Part of a small language model's weights: value embeddings.
Each number is 200 + 20 x the weight over its row's rms, rounded and kept within 0 to 999. Layers, rows and columns count from 0. The size before them is the row's rms in percent of the matrix's.

# layer 9 MLP down, 64x256, rms 0.557, rows 0-54, columns 128-255
089,190,192,240,210,167,182,212,211,187,207,190,213,196,189,194,204,179,206,148,188,195,190,234,204,220,208,177,221,194,195,195,205,227,197,230,182,202,217,213,168,218,213,228,202,232,209,191,213,204,217,215,178,210,219,165,200,212,216,172,197,188,206,197,208,183,197,160,187,212,219,226,217,206,209,223,192,249,189,210,196,212,251,227,199,182,211,178,175,235,220,220,184,207,196,157,199,195,192,191,188,206,194,236,183,204,165,171,174,228,193,195,215,187,181,218,171,185,199,228,220,261,223,201,221,169,208,206,214
095,185,224,187,185,226,200,175,192,205,211,197,201,184,210,177,184,216,211,213,199,183,190,189,212,197,229,201,216,194,199,208,213,194,202,236,211,185,187,205,213,179,201,219,205,214,206,204,198,193,206,207,219,198,206,205,144,190,186,222,221,211,158,216,221,183,199,194,242,246,192,205,198,213,184,185,204,159,189,178,199,180,214,201,199,186,242,206,224,201,254,178,214,218,188,220,183,210,202,214,212,177,200,199,181,207,166,209,195,221,182,181,174,197,197,204,179,193,194,229,216,220,241,211,206,191,165,228,183
097,201,229,144,183,200,194,193,184,181,200,187,199,206,194,216,187,185,212,144,208,205,187,177,168,250,216,219,237,198,214,187,198,218,219,194,237,213,186,184,222,184,173,194,226,182,192,208,212,194,209,186,194,220,182,212,206,206,166,182,196,179,202,174,157,165,193,196,202,224,176,202,208,222,223,196,208,177,223,185,206,198,209,148,218,200,200,208,235,185,180,204,207,189,197,181,196,219,186,157,201,217,206,220,216,187,176,234,236,204,189,200,172,195,184,191,183,179,200,214,177,188,196,193,199,188,212,230,196
100,171,204,217,162,242,193,220,212,221,190,217,221,164,179,173,194,183,194,167,183,176,217,195,176,190,196,215,197,223,191,197,209,221,209,242,214,216,166,191,208,195,193,217,222,209,194,215,210,204,215,229,176,205,175,194,167,188,196,208,213,198,183,194,194,217,201,182,163,223,196,222,213,170,210,188,180,204,183,214,216,212,205,200,191,181,197,170,224,193,186,234,175,207,214,216,174,198,207,187,178,186,207,203,197,204,222,225,225,207,179,214,184,172,191,161,231,198,227,205,177,210,222,231,180,178,201,216,234
102,221,195,211,197,178,236,202,200,193,192,204,202,212,190,203,205,234,230,214,232,182,196,217,200,205,200,207,207,212,215,177,209,209,255,185,210,179,174,203,195,183,211,209,208,203,178,177,204,224,192,198,184,217,175,199,210,203,219,179,211,188,206,158,206,189,200,193,204,215,204,192,159,272,192,200,210,222,177,183,159,208,218,201,209,198,249,173,198,206,202,228,216,205,198,204,204,181,168,204,191,178,202,189,240,172,185,224,193,189,203,194,181,257,200,189,170,205,160,224,201,212,208,194,180,172,221,218,208
095,220,230,182,209,197,204,179,230,211,194,216,191,211,189,201,183,215,201,200,206,194,156,202,201,209,160,196,217,234,175,190,170,183,213,225,212,169,200,179,242,206,219,187,226,206,193,212,198,236,191,197,202,217,188,164,204,203,183,230,193,187,176,204,213,165,213,226,258,193,207,183,193,177,220,212,186,179,201,192,182,186,173,217,186,203,129,188,182,208,200,168,228,185,216,205,169,202,210,213,193,189,209,200,202,216,244,165,215,205,214,197,216,245,205,184,242,205,195,189,201,205,172,200,231,214,193,211,213
097,196,193,198,196,223,191,182,163,170,168,229,164,193,236,228,201,190,193,229,213,193,235,181,228,180,202,199,219,244,213,166,231,183,217,212,183,155,222,220,221,233,191,225,201,186,198,205,230,256,209,176,208,216,230,214,222,191,194,213,221,189,201,196,188,227,198,182,227,163,177,208,200,191,183,220,227,198,198,209,225,183,232,203,174,221,193,203,215,194,213,186,192,228,192,189,188,198,196,192,223,232,207,169,182,173,197,205,190,174,216,191,158,219,209,219,220,177,206,206,202,181,188,184,159,183,211,207,175
096,181,171,178,236,225,219,214,195,192,214,229,207,174,198,221,219,183,244,219,194,233,189,172,256,199,205,187,174,207,281,186,182,185,189,243,197,190,198,207,199,204,157,206,184,217,186,226,189,194,200,183,183,210,186,210,191,171,231,203,195,186,203,196,201,211,205,198,202,205,170,183,194,231,210,185,195,206,184,216,172,186,168,208,182,192,217,173,210,198,210,200,186,211,221,178,214,183,199,195,193,181,197,208,211,240,182,226,216,183,182,191,232,177,237,183,196,206,192,198,186,218,177,192,184,170,197,185,184
094,189,188,195,198,210,182,239,184,182,199,224,175,215,238,220,184,231,210,208,180,215,240,201,222,186,177,197,221,171,189,162,212,186,211,182,237,209,203,207,221,227,236,191,175,202,156,181,187,155,161,190,207,200,175,184,213,216,194,215,219,205,212,181,223,156,204,186,204,175,208,187,172,172,211,223,184,225,221,242,207,149,221,189,188,180,174,191,173,227,210,160,169,207,184,217,193,217,201,214,159,211,187,186,199,190,232,233,191,191,197,215,219,203,189,208,185,192,227,223,210,190,216,198,208,196,165,205,168
096,186,202,205,253,198,159,204,198,192,201,195,197,242,232,194,243,188,203,169,159,181,193,191,195,170,229,259,191,214,222,209,191,204,221,209,208,234,176,185,199,196,231,192,175,185,229,206,162,208,216,184,177,197,188,223,238,195,235,188,195,228,190,191,221,208,202,217,200,180,211,208,180,181,194,222,199,190,204,205,185,192,227,210,198,194,189,206,192,197,192,196,230,206,176,164,229,179,236,210,188,195,193,205,236,217,213,220,225,191,239,247,220,187,210,188,205,203,212,232,187,208,220,189,206,217,195,215,170
125,194,171,230,227,210,183,210,159,219,236,174,177,171,187,201,189,169,210,177,218,197,180,193,204,187,193,192,223,219,169,224,200,168,202,184,213,189,184,209,214,139,176,180,194,205,204,217,200,199,252,197,239,200,240,215,222,219,203,200,185,214,198,230,215,196,217,186,192,214,205,208,187,210,209,163,197,210,204,204,209,228,216,174,187,171,209,192,192,208,222,196,208,235,178,205,199,209,174,195,139,200,191,232,168,221,199,188,219,231,191,180,206,211,177,160,214,161,212,205,239,214,175,205,216,196,207,217,172
098,204,166,187,183,194,210,178,195,234,184,217,209,185,165,213,210,210,190,177,188,194,209,190,235,195,231,229,210,167,187,195,191,209,201,180,196,232,209,195,194,204,198,207,179,227,198,203,215,199,216,184,219,191,268,196,199,212,209,182,206,187,202,189,205,198,183,220,178,190,236,184,227,212,160,194,205,240,211,232,220,193,138,219,178,231,184,183,171,202,200,199,203,209,199,232,167,217,193,176,192,201,225,191,245,169,162,179,239,179,203,180,181,197,192,190,203,162,212,205,214,198,200,202,209,210,188,156,245
098,214,185,162,184,207,196,214,166,230,191,199,184,197,254,186,168,226,186,198,223,222,217,187,249,210,236,226,199,139,199,186,204,200,177,221,193,200,177,180,198,188,146,175,214,208,197,192,193,208,200,196,210,227,183,214,213,171,221,193,226,208,232,203,187,182,202,174,169,195,180,180,198,209,197,161,187,223,203,210,186,191,180,210,196,209,188,194,205,201,182,215,206,194,218,193,193,223,189,198,188,188,175,189,209,188,207,218,238,204,223,216,231,205,223,170,239,200,199,186,207,185,168,200,194,194,214,196,206
089,203,202,203,212,227,189,160,205,159,206,183,198,168,192,231,204,203,189,202,172,184,205,184,218,226,192,186,181,175,190,202,201,200,199,211,198,194,195,223,227,233,214,192,217,192,214,195,208,222,170,197,204,175,224,152,217,230,217,223,193,187,196,191,176,182,192,235,216,218,222,192,191,215,215,193,201,195,177,230,180,178,255,200,227,181,220,205,182,192,202,204,167,234,184,228,177,194,204,209,203,175,207,180,207,187,204,185,194,196,173,189,160,211,139,206,198,205,189,201,241,185,175,205,200,188,178,191,260
099,187,202,206,189,191,203,234,208,191,243,219,212,222,200,158,174,171,228,210,187,146,174,204,192,184,206,209,181,212,198,229,174,222,204,163,233,195,192,214,222,183,191,205,182,185,211,225,192,233,169,185,224,228,133,170,204,188,197,181,197,216,171,162,212,211,222,191,221,205,196,196,181,203,216,209,222,203,202,186,191,210,173,188,176,184,207,195,244,219,198,247,204,204,188,206,159,199,202,208,209,204,164,191,225,229,201,200,195,209,188,169,175,177,199,211,190,205,171,194,200,212,198,223,221,170,202,212,197
090,199,215,202,209,163,192,211,177,183,190,172,196,178,165,195,199,192,209,196,178,223,189,200,223,182,205,210,199,183,197,194,194,207,232,211,214,166,167,205,203,222,174,197,209,228,206,189,196,183,204,189,197,216,186,192,156,190,223,158,169,205,209,181,200,177,193,252,227,213,165,188,208,202,174,209,222,206,232,199,180,251,228,210,215,221,221,175,179,188,204,222,204,218,179,204,180,194,188,203,185,206,176,186,192,204,205,219,184,203,204,168,232,213,202,209,210,172,208,207,209,211,174,222,224,201,221,197,204
117,187,204,194,200,191,186,185,201,187,199,200,236,194,208,204,140,203,186,230,201,201,204,223,226,230,224,203,199,224,184,177,198,213,203,215,207,202,155,229,216,185,208,233,202,201,203,203,206,219,200,178,201,257,189,211,206,228,215,207,148,193,242,188,194,189,201,151,165,198,192,208,184,213,195,189,196,194,189,217,197,182,214,233,223,146,150,236,214,209,194,173,203,208,188,202,209,202,185,178,253,217,226,190,207,162,214,203,204,210,231,167,234,240,213,217,186,260,179,210,223,208,212,216,222,187,203,211,172
087,200,211,183,190,218,230,155,229,179,233,189,225,172,204,192,207,190,213,208,221,197,211,211,203,213,227,201,221,205,201,181,185,175,169,218,181,228,203,211,172,217,236,200,207,206,177,216,199,158,210,175,199,192,211,229,210,232,202,160,241,187,172,215,191,195,210,158,195,191,198,223,201,196,204,193,186,196,179,177,191,162,183,229,206,224,174,242,176,177,169,149,180,227,158,157,183,215,204,237,236,202,234,216,201,219,227,196,223,232,182,229,211,181,199,228,183,237,194,197,194,250,209,198,194,207,195,212,194
095,266,228,197,190,198,197,190,192,177,176,203,229,214,208,214,182,218,196,177,205,200,220,204,159,219,212,200,202,200,209,213,175,193,207,223,227,187,191,204,174,221,263,226,195,190,187,194,182,177,181,173,189,202,221,197,208,192,178,210,199,185,187,177,183,244,217,207,211,202,185,217,221,180,172,163,190,200,193,183,181,152,205,170,184,149,193,214,222,128,186,217,211,199,201,226,211,213,233,189,221,207,184,190,214,204,203,170,207,189,210,174,220,229,209,204,210,197,202,168,179,198,218,194,181,203,199,204,171
089,209,190,172,191,214,237,201,198,184,181,222,252,208,182,203,191,222,201,161,180,203,234,209,184,200,238,179,191,207,192,186,222,188,217,185,138,236,219,190,216,193,172,209,208,237,181,169,199,228,200,232,176,216,229,205,220,186,204,180,200,190,172,209,216,193,189,175,207,190,209,202,186,224,222,220,208,196,188,194,214,180,198,170,210,161,239,193,188,177,188,163,207,205,188,222,224,210,192,212,203,193,196,188,220,191,202,169,209,215,204,213,211,200,244,189,216,205,192,200,177,206,238,193,188,185,218,228,166
197,224,202,202,189,221,202,203,188,209,175,184,213,213,209,223,233,219,175,218,207,187,194,218,197,232,214,230,188,197,193,216,215,217,205,204,200,195,249,230,185,209,191,241,191,184,231,229,208,174,229,197,200,200,204,209,186,186,153,206,187,207,209,197,243,224,254,201,182,176,194,223,186,171,197,199,171,194,196,202,216,189,181,193,197,224,201,211,231,197,212,186,210,209,208,190,196,218,247,199,203,248,200,187,202,179,186,212,222,227,210,196,178,234,190,209,184,205,219,174,178,218,196,211,180,190,200,236,204
087,200,190,239,240,187,185,229,178,174,230,184,202,203,195,232,174,202,225,144,195,237,203,219,184,188,218,203,231,230,182,177,191,217,193,236,185,206,216,184,216,206,194,229,209,198,201,230,179,222,197,214,216,196,211,208,216,187,180,136,189,179,223,165,222,226,199,170,215,192,205,222,219,224,169,185,188,204,205,209,223,190,201,217,192,157,199,206,221,195,182,183,198,204,202,139,220,218,203,240,204,198,201,223,176,218,187,169,188,178,210,165,237,212,210,190,223,204,188,213,208,226,191,192,187,180,208,209,228
198,218,210,213,195,181,186,190,221,181,205,149,250,222,226,170,200,200,186,192,205,188,218,211,225,194,195,188,170,202,236,228,154,178,159,193,195,199,216,211,200,191,206,213,189,161,219,167,173,195,212,203,174,220,202,224,215,172,199,195,241,202,206,183,216,200,207,209,205,172,196,189,183,197,190,176,151,216,162,221,211,202,196,222,182,191,162,190,200,200,190,198,175,179,229,215,221,188,192,211,190,192,199,163,169,228,224,220,222,226,213,232,215,194,186,211,201,226,171,200,181,189,212,168,222,202,185,203,234
095,204,178,207,191,179,201,178,162,202,190,198,197,210,214,208,226,202,189,141,193,149,203,185,181,155,226,203,216,245,192,171,191,173,169,213,209,213,186,193,187,202,229,183,189,239,191,204,196,211,202,207,215,208,179,135,215,189,207,188,228,196,223,193,208,241,199,216,191,171,211,205,211,233,167,187,213,179,200,215,175,174,195,228,166,213,223,196,190,213,254,200,199,203,221,185,193,205,195,205,209,193,177,228,182,203,194,203,192,188,237,237,183,185,186,208,197,214,237,212,183,204,213,210,207,206,178,199,212
092,222,216,205,173,194,204,204,200,206,173,189,233,250,182,198,205,164,210,194,218,217,218,188,192,162,180,188,172,184,172,203,190,197,211,209,206,214,186,209,160,174,198,215,224,228,209,195,204,192,177,198,199,196,186,181,209,190,167,218,181,182,180,174,187,205,205,208,163,208,185,195,216,220,200,224,202,180,196,170,209,199,194,204,211,200,242,190,209,240,212,227,188,190,187,230,171,218,166,189,196,186,169,215,181,180,229,222,189,190,178,150,202,185,164,193,161,156,199,168,190,202,149,208,168,204,200,213,188
096,199,243,203,208,169,199,227,206,205,203,194,248,232,193,208,200,137,203,184,189,204,197,208,171,205,219,189,193,177,191,224,206,195,174,189,209,201,205,167,257,192,227,195,218,211,204,185,190,237,213,196,222,188,201,221,168,192,206,195,190,221,207,203,207,184,194,239,221,209,191,189,222,181,228,185,204,220,197,233,224,180,211,195,221,146,207,215,194,188,186,222,191,202,220,200,204,186,205,170,263,196,222,200,231,231,211,174,250,210,181,217,190,239,161,189,206,218,198,190,181,197,191,230,198,174,142,222,191
092,225,190,170,187,206,228,188,219,195,193,217,217,230,198,229,202,185,217,234,208,210,223,185,219,186,181,222,193,230,236,212,207,162,219,168,223,167,259,210,227,203,237,222,204,197,200,225,218,189,179,157,178,202,171,226,181,225,179,191,199,221,214,183,185,221,201,195,240,207,206,209,178,211,182,217,210,184,167,187,178,198,199,163,232,229,205,182,210,172,216,241,194,217,241,185,214,194,209,190,205,211,230,208,204,223,178,231,176,231,187,213,218,218,182,217,201,185,215,171,178,246,225,195,183,217,190,227,174
091,197,184,193,174,200,220,181,175,169,221,192,206,200,194,202,182,205,221,209,211,177,192,228,212,241,192,173,199,183,208,185,207,219,197,192,223,225,196,196,175,188,201,180,165,181,181,192,208,214,174,269,243,190,205,187,225,197,230,211,221,167,176,216,199,181,199,202,200,170,208,202,176,179,184,197,213,204,209,177,235,183,239,243,173,195,224,183,215,210,222,177,203,189,158,218,175,208,188,191,195,223,203,181,197,184,194,182,217,181,148,181,182,198,240,204,154,191,189,197,193,203,198,196,205,237,216,217,185
092,205,215,220,184,193,209,186,190,176,199,188,211,213,199,206,230,196,193,218,178,202,177,212,191,201,142,225,204,215,208,190,216,202,221,243,160,230,202,177,192,204,178,200,217,170,195,189,199,190,232,202,196,220,202,160,210,202,217,162,183,221,214,216,198,183,215,235,199,218,202,202,236,208,186,213,214,211,183,201,171,169,193,201,199,238,192,167,239,180,207,187,224,212,243,198,199,179,231,192,214,196,188,209,225,204,222,198,178,220,200,189,222,214,252,183,169,186,209,197,199,168,242,209,198,173,203,223,203
096,202,227,195,192,218,202,193,227,190,184,226,205,185,180,194,208,184,219,168,239,248,223,191,198,179,209,171,220,195,182,187,195,233,194,192,173,186,191,222,218,189,202,193,191,196,174,229,204,206,204,191,214,211,208,206,190,214,198,195,213,178,191,201,187,224,189,211,222,178,186,191,199,197,205,201,176,224,186,247,218,195,188,234,215,217,194,199,195,216,226,195,166,194,217,212,238,200,183,227,219,220,186,209,185,232,219,185,217,221,153,232,179,194,172,192,160,209,207,211,186,226,198,204,210,232,236,164,205
094,167,204,211,213,225,159,174,199,200,173,230,192,199,213,190,201,203,185,189,178,199,229,188,195,188,185,185,214,212,214,167,199,183,194,198,149,210,196,175,211,201,209,179,179,181,208,194,173,173,231,216,173,206,201,216,195,201,221,186,197,225,221,216,244,196,183,216,204,180,211,211,180,187,193,199,189,181,220,220,213,249,247,149,204,201,205,187,186,190,203,197,182,194,168,211,206,206,212,170,201,177,188,201,213,196,196,210,213,206,228,211,238,173,194,183,219,231,189,234,209,193,234,208,209,218,176,187,214
089,168,217,197,194,214,196,188,196,186,223,189,229,195,211,189,216,202,202,226,192,202,219,216,228,207,206,214,203,253,221,204,220,204,202,226,205,188,211,171,191,215,206,209,187,205,191,179,196,223,195,201,210,203,169,249,193,208,234,226,213,211,186,209,204,210,195,199,201,211,212,172,205,245,205,193,222,189,190,199,200,197,199,141,196,206,218,188,207,190,170,197,235,213,204,200,225,189,203,191,231,184,196,198,184,174,229,180,185,176,212,203,201,180,207,179,190,202,185,183,183,179,184,198,188,223,207,223,241
088,159,192,220,188,205,190,198,185,193,200,215,216,194,186,196,196,187,231,188,200,209,190,195,214,228,190,177,193,221,192,193,188,204,201,233,197,212,187,177,228,245,233,195,183,209,189,190,194,215,178,160,193,189,153,213,206,196,215,187,180,196,221,173,210,196,193,194,222,167,224,201,176,209,215,235,181,233,174,166,205,211,158,247,174,213,218,188,202,196,189,219,201,191,188,255,223,168,194,229,188,195,207,196,180,197,178,193,193,180,200,235,194,179,195,204,231,228,186,217,208,197,190,201,162,194,180,181,184
101,214,215,201,205,196,195,185,195,170,199,202,202,221,188,204,157,229,187,204,217,194,195,227,228,186,181,196,227,182,188,233,212,196,227,219,178,214,210,193,233,202,226,212,211,211,224,212,200,236,189,220,211,152,175,226,236,188,178,271,175,194,201,186,197,182,213,181,213,214,195,201,187,207,220,190,203,203,214,196,168,176,259,222,198,211,196,237,225,226,202,155,210,186,209,211,194,205,238,174,216,214,181,194,221,197,218,201,208,210,221,231,230,224,187,207,224,173,222,179,200,182,217,199,219,200,204,210,196
090,206,174,213,241,195,206,221,209,199,220,230,192,182,226,193,200,178,192,163,191,203,196,234,224,238,171,176,206,217,228,184,194,194,200,163,238,240,242,186,181,207,234,202,211,220,212,215,199,194,206,202,175,186,207,232,196,181,182,146,161,197,236,209,207,201,190,187,209,202,209,234,233,189,217,157,181,195,202,209,174,192,190,219,197,179,183,244,197,212,199,248,206,208,220,191,200,196,185,172,207,196,203,201,237,201,167,182,182,213,177,222,180,201,194,203,180,177,194,179,196,207,176,175,190,194,195,183,199
088,179,220,207,209,199,205,202,172,198,207,213,222,182,199,225,195,198,211,205,214,206,205,199,207,218,218,192,193,247,185,206,188,175,181,195,185,207,174,208,152,209,213,214,199,208,184,201,202,200,197,188,199,183,202,260,229,170,178,149,185,187,209,179,186,226,196,181,232,199,227,233,193,188,206,185,186,226,242,179,155,219,181,214,218,166,187,190,179,173,192,201,218,176,202,210,204,205,201,160,226,184,178,179,205,148,194,204,235,203,178,237,192,156,192,173,165,237,188,190,192,189,218,210,189,201,202,176,160
092,215,135,208,198,211,183,168,197,198,207,178,184,225,172,195,194,195,170,195,200,182,214,247,175,204,212,169,203,178,198,232,212,199,190,244,217,203,204,191,206,185,190,172,219,179,187,198,216,181,185,182,189,153,199,189,217,205,199,197,209,186,190,212,205,195,196,186,201,212,219,194,216,233,167,199,192,179,191,182,201,198,208,159,232,219,189,165,224,154,192,175,180,226,234,202,207,229,199,191,173,225,215,200,169,199,203,190,184,194,200,167,191,188,215,212,221,200,214,153,195,247,196,147,201,191,227,196,238
096,227,176,219,228,221,214,196,195,179,175,225,200,204,210,193,169,194,191,234,185,226,237,239,173,193,195,220,177,238,186,184,184,226,186,218,223,209,221,199,237,232,230,221,210,185,185,210,191,167,186,188,189,189,132,220,237,212,189,213,197,180,218,181,218,227,212,175,228,199,221,203,194,200,199,219,187,178,220,188,164,213,197,217,213,173,179,212,195,201,192,177,211,171,200,173,186,196,230,213,229,216,162,165,219,222,202,207,184,193,224,165,178,189,220,192,220,237,187,208,213,186,194,191,205,232,239,213,217
118,218,169,221,166,217,202,143,211,180,208,194,192,208,181,217,239,187,206,181,232,183,182,181,196,212,225,186,198,193,207,235,199,196,199,231,196,206,197,165,198,229,213,175,165,180,207,194,184,204,201,188,195,185,211,213,189,220,225,181,202,180,188,203,213,246,192,177,209,170,200,201,195,192,198,207,186,183,148,176,207,186,238,185,216,213,159,193,200,192,206,218,231,213,211,190,217,212,213,170,181,199,229,208,228,178,172,198,192,164,203,207,217,206,193,159,204,209,190,224,208,193,186,208,191,203,186,185,204
133,224,187,223,204,193,189,187,147,167,192,213,211,204,205,194,188,207,177,205,198,195,219,210,223,234,197,200,165,188,200,198,183,185,203,202,193,166,188,149,208,210,213,189,182,200,210,191,173,158,198,217,213,212,205,203,209,231,176,199,199,195,161,201,196,228,190,169,193,199,209,197,202,186,172,179,215,175,203,163,205,228,206,190,209,208,193,218,184,225,219,223,193,221,168,193,148,245,196,197,209,212,187,188,185,167,185,230,192,193,189,224,178,246,220,160,188,210,218,179,173,192,206,181,212,181,165,229,194
093,237,163,191,199,195,246,208,204,214,207,218,176,187,193,210,202,207,203,203,185,171,156,225,204,200,187,202,192,169,201,179,192,156,194,169,256,199,241,217,209,234,194,186,183,220,195,204,209,199,178,163,209,226,179,184,216,209,193,163,192,189,172,175,214,205,218,216,202,197,214,158,194,190,233,220,184,185,212,179,186,208,212,194,190,160,174,235,210,217,211,216,219,196,146,262,194,178,181,191,192,214,178,205,191,212,232,186,182,206,206,238,189,218,197,210,242,169,206,186,204,189,167,227,193,176,213,217,197
083,214,181,198,201,209,215,188,209,165,208,193,199,183,203,230,157,175,183,208,224,223,195,167,230,156,204,183,200,195,177,216,183,200,192,195,219,204,204,195,199,200,196,200,194,172,204,204,213,205,176,228,194,215,223,238,175,205,177,184,179,200,188,217,190,219,212,206,179,183,208,211,202,186,194,204,186,235,206,220,152,209,201,177,212,194,260,198,187,222,216,199,193,233,155,182,207,221,225,197,198,188,222,209,187,202,206,202,172,191,227,208,214,203,224,199,227,182,211,186,172,191,208,209,179,191,202,180,173
098,222,188,224,207,190,194,208,192,171,183,194,184,208,238,192,206,197,193,202,185,196,189,202,158,167,219,210,205,245,203,201,229,195,174,211,199,188,184,180,221,182,191,178,192,208,193,185,207,220,187,193,195,185,208,197,210,234,208,162,169,179,197,217,202,181,200,211,177,220,231,194,198,192,193,220,218,216,206,201,192,184,183,216,213,171,223,174,188,201,217,241,220,195,175,194,185,214,191,225,198,201,213,192,197,203,193,228,184,227,186,153,220,194,172,201,206,171,205,189,210,226,218,233,174,218,196,197,169
094,193,218,202,174,174,190,206,194,223,201,202,205,160,179,223,168,197,186,163,187,212,219,186,217,199,177,207,225,220,208,225,182,188,172,209,210,220,187,212,172,192,166,187,176,206,183,198,204,205,221,222,186,180,162,209,231,209,225,209,230,183,193,182,195,183,181,201,239,189,210,213,198,169,205,182,194,203,215,225,240,169,219,229,213,213,168,195,191,206,168,219,205,202,215,191,205,210,209,233,244,190,167,209,212,182,225,212,225,154,217,199,199,205,161,181,206,177,210,207,200,201,224,195,186,169,166,200,183
087,193,201,235,185,196,205,192,212,207,216,219,167,203,213,223,225,179,216,217,207,202,177,177,166,218,204,206,207,196,194,162,223,183,206,192,215,196,181,204,231,219,221,162,205,201,204,221,192,200,189,214,226,247,219,199,225,183,211,208,147,210,190,216,207,206,201,195,179,204,163,188,200,165,167,193,205,174,196,182,199,227,182,196,185,229,220,222,207,212,202,202,213,183,181,211,190,199,196,248,193,203,220,178,187,219,211,157,194,163,183,174,154,195,194,207,218,184,205,162,189,193,216,221,211,194,219,213,201
094,186,181,207,210,215,208,192,201,229,225,183,173,196,192,165,234,243,225,206,219,178,205,183,193,209,233,184,217,201,194,208,193,242,225,193,224,171,233,221,185,201,134,176,208,174,198,214,196,216,229,179,201,224,194,241,203,189,201,194,177,237,198,221,184,198,196,192,226,190,182,204,218,222,211,193,217,230,206,245,195,189,200,222,210,215,166,183,227,180,185,254,184,190,223,205,209,207,173,210,198,200,197,220,161,199,229,213,184,208,176,204,190,173,191,208,208,215,231,169,190,206,217,205,203,218,204,194,167
093,194,182,182,206,197,213,231,195,198,202,191,218,179,196,207,171,199,179,146,199,216,186,215,244,163,217,225,212,233,145,201,209,200,210,195,232,199,226,189,244,196,207,225,210,211,213,180,199,192,237,189,221,185,201,202,237,215,151,236,197,179,173,189,192,214,195,209,199,192,230,185,176,198,174,157,216,199,224,166,193,217,209,185,224,185,184,187,206,214,207,181,207,196,214,197,218,220,193,226,190,230,200,195,205,202,210,187,197,253,205,155,208,201,205,224,198,202,198,209,189,229,189,191,223,199,190,251,151
096,188,215,221,190,210,206,194,199,212,198,206,186,197,180,213,197,188,239,206,210,198,178,182,196,148,208,234,176,211,207,195,195,229,203,194,207,188,193,194,182,205,206,192,198,193,164,201,188,209,209,175,227,175,236,211,214,208,219,226,208,202,224,192,175,196,208,195,188,179,178,203,191,197,137,227,206,196,172,172,206,153,207,174,232,182,214,209,187,197,229,176,203,167,194,207,216,167,198,210,198,208,214,214,190,200,177,217,216,152,173,186,182,193,208,190,191,210,214,199,185,188,238,196,193,191,198,180,174
084,181,208,193,199,237,208,157,180,197,225,208,204,173,211,160,226,202,199,210,157,223,173,234,194,226,180,178,175,214,220,172,202,230,161,181,191,206,153,179,215,193,182,204,178,211,201,177,183,231,213,182,221,226,184,171,203,206,198,231,181,191,209,210,236,195,213,188,250,232,202,185,174,192,192,197,183,217,172,221,205,198,236,199,178,209,200,188,191,217,190,219,186,221,230,153,212,184,193,231,210,211,225,194,210,218,191,199,174,189,225,233,207,182,212,182,206,206,189,235,225,183,182,205,182,204,185,181,165
097,194,195,160,191,186,217,219,213,199,248,220,210,193,192,190,208,218,211,220,208,210,218,175,217,202,191,208,199,223,218,212,192,187,196,148,187,193,172,199,170,207,200,192,204,195,181,196,192,209,208,199,192,199,238,161,160,198,217,180,183,239,218,218,193,229,214,162,185,193,193,213,173,225,214,236,202,176,199,200,188,209,192,218,190,211,213,173,228,212,198,202,209,208,217,208,178,195,199,185,200,190,208,190,193,189,160,248,195,198,194,183,212,203,195,190,175,209,205,252,199,180,180,213,186,185,201,184,192
095,180,230,198,196,177,195,210,185,166,213,211,204,199,202,215,200,224,204,209,207,234,209,172,218,225,199,185,202,172,238,235,185,193,201,179,185,238,180,212,230,201,220,199,204,187,215,219,192,218,206,178,222,207,197,238,172,171,206,243,176,178,220,206,194,174,201,214,193,187,219,208,218,204,196,232,188,191,207,248,152,227,216,185,193,208,193,164,196,179,211,205,173,213,229,248,196,212,212,217,214,191,182,171,204,182,206,235,205,175,209,192,169,193,189,182,176,218,173,197,179,210,212,193,189,208,227,197,199
087,254,170,193,187,196,227,209,195,180,199,184,165,194,208,203,175,250,208,208,214,213,216,212,206,217,220,208,202,176,224,215,194,181,172,212,207,227,203,217,219,195,197,160,195,193,199,200,206,215,186,206,203,216,155,189,175,196,221,206,220,190,191,184,182,246,208,199,189,169,183,173,190,208,216,191,203,191,225,199,194,249,203,215,189,203,179,243,199,193,186,257,197,215,175,208,201,200,195,210,153,216,206,219,193,202,216,229,187,213,190,206,190,233,188,231,196,165,207,197,208,198,192,209,239,185,190,218,191
083,206,207,207,210,219,194,216,224,205,177,222,211,208,175,210,223,238,216,216,168,181,193,186,187,183,171,203,173,211,173,233,194,167,202,220,208,208,210,185,209,200,196,224,191,201,220,179,198,188,204,181,197,210,223,181,216,149,171,181,181,222,228,161,218,219,197,186,185,210,184,186,200,206,203,210,187,163,214,199,180,213,209,168,142,216,179,193,208,229,167,178,213,144,170,240,190,192,224,205,195,175,211,198,253,216,254,222,216,193,186,180,217,229,196,188,238,233,217,195,200,177,195,226,179,193,199,205,210
091,205,196,186,186,189,186,200,200,173,156,215,214,219,223,217,194,211,204,179,204,200,195,213,215,234,219,232,214,220,193,183,205,160,208,204,190,194,188,212,158,184,222,206,226,204,194,191,199,195,210,186,173,202,215,200,188,179,242,190,190,176,209,176,222,198,196,186,200,220,181,197,233,160,188,234,205,224,230,249,203,245,207,185,171,167,190,228,197,233,176,176,191,202,174,203,195,219,201,192,192,217,208,262,240,185,213,248,188,223,186,208,225,181,192,202,218,197,191,195,189,199,213,183,199,154,176,185,229
085,198,203,209,219,220,167,201,214,211,154,212,201,200,235,226,209,183,165,211,150,211,183,190,194,231,177,217,170,159,218,209,198,192,179,223,173,221,222,205,172,198,176,169,205,202,198,178,187,190,188,225,172,178,256,176,198,209,210,175,178,212,186,212,188,230,221,228,195,213,183,193,208,205,179,203,224,224,194,171,199,220,196,143,172,204,179,215,190,188,191,202,225,229,224,183,241,198,213,235,214,182,214,202,229,197,219,220,169,193,210,207,166,219,214,154,205,205,224,185,204,185,214,176,214,172,186,232,192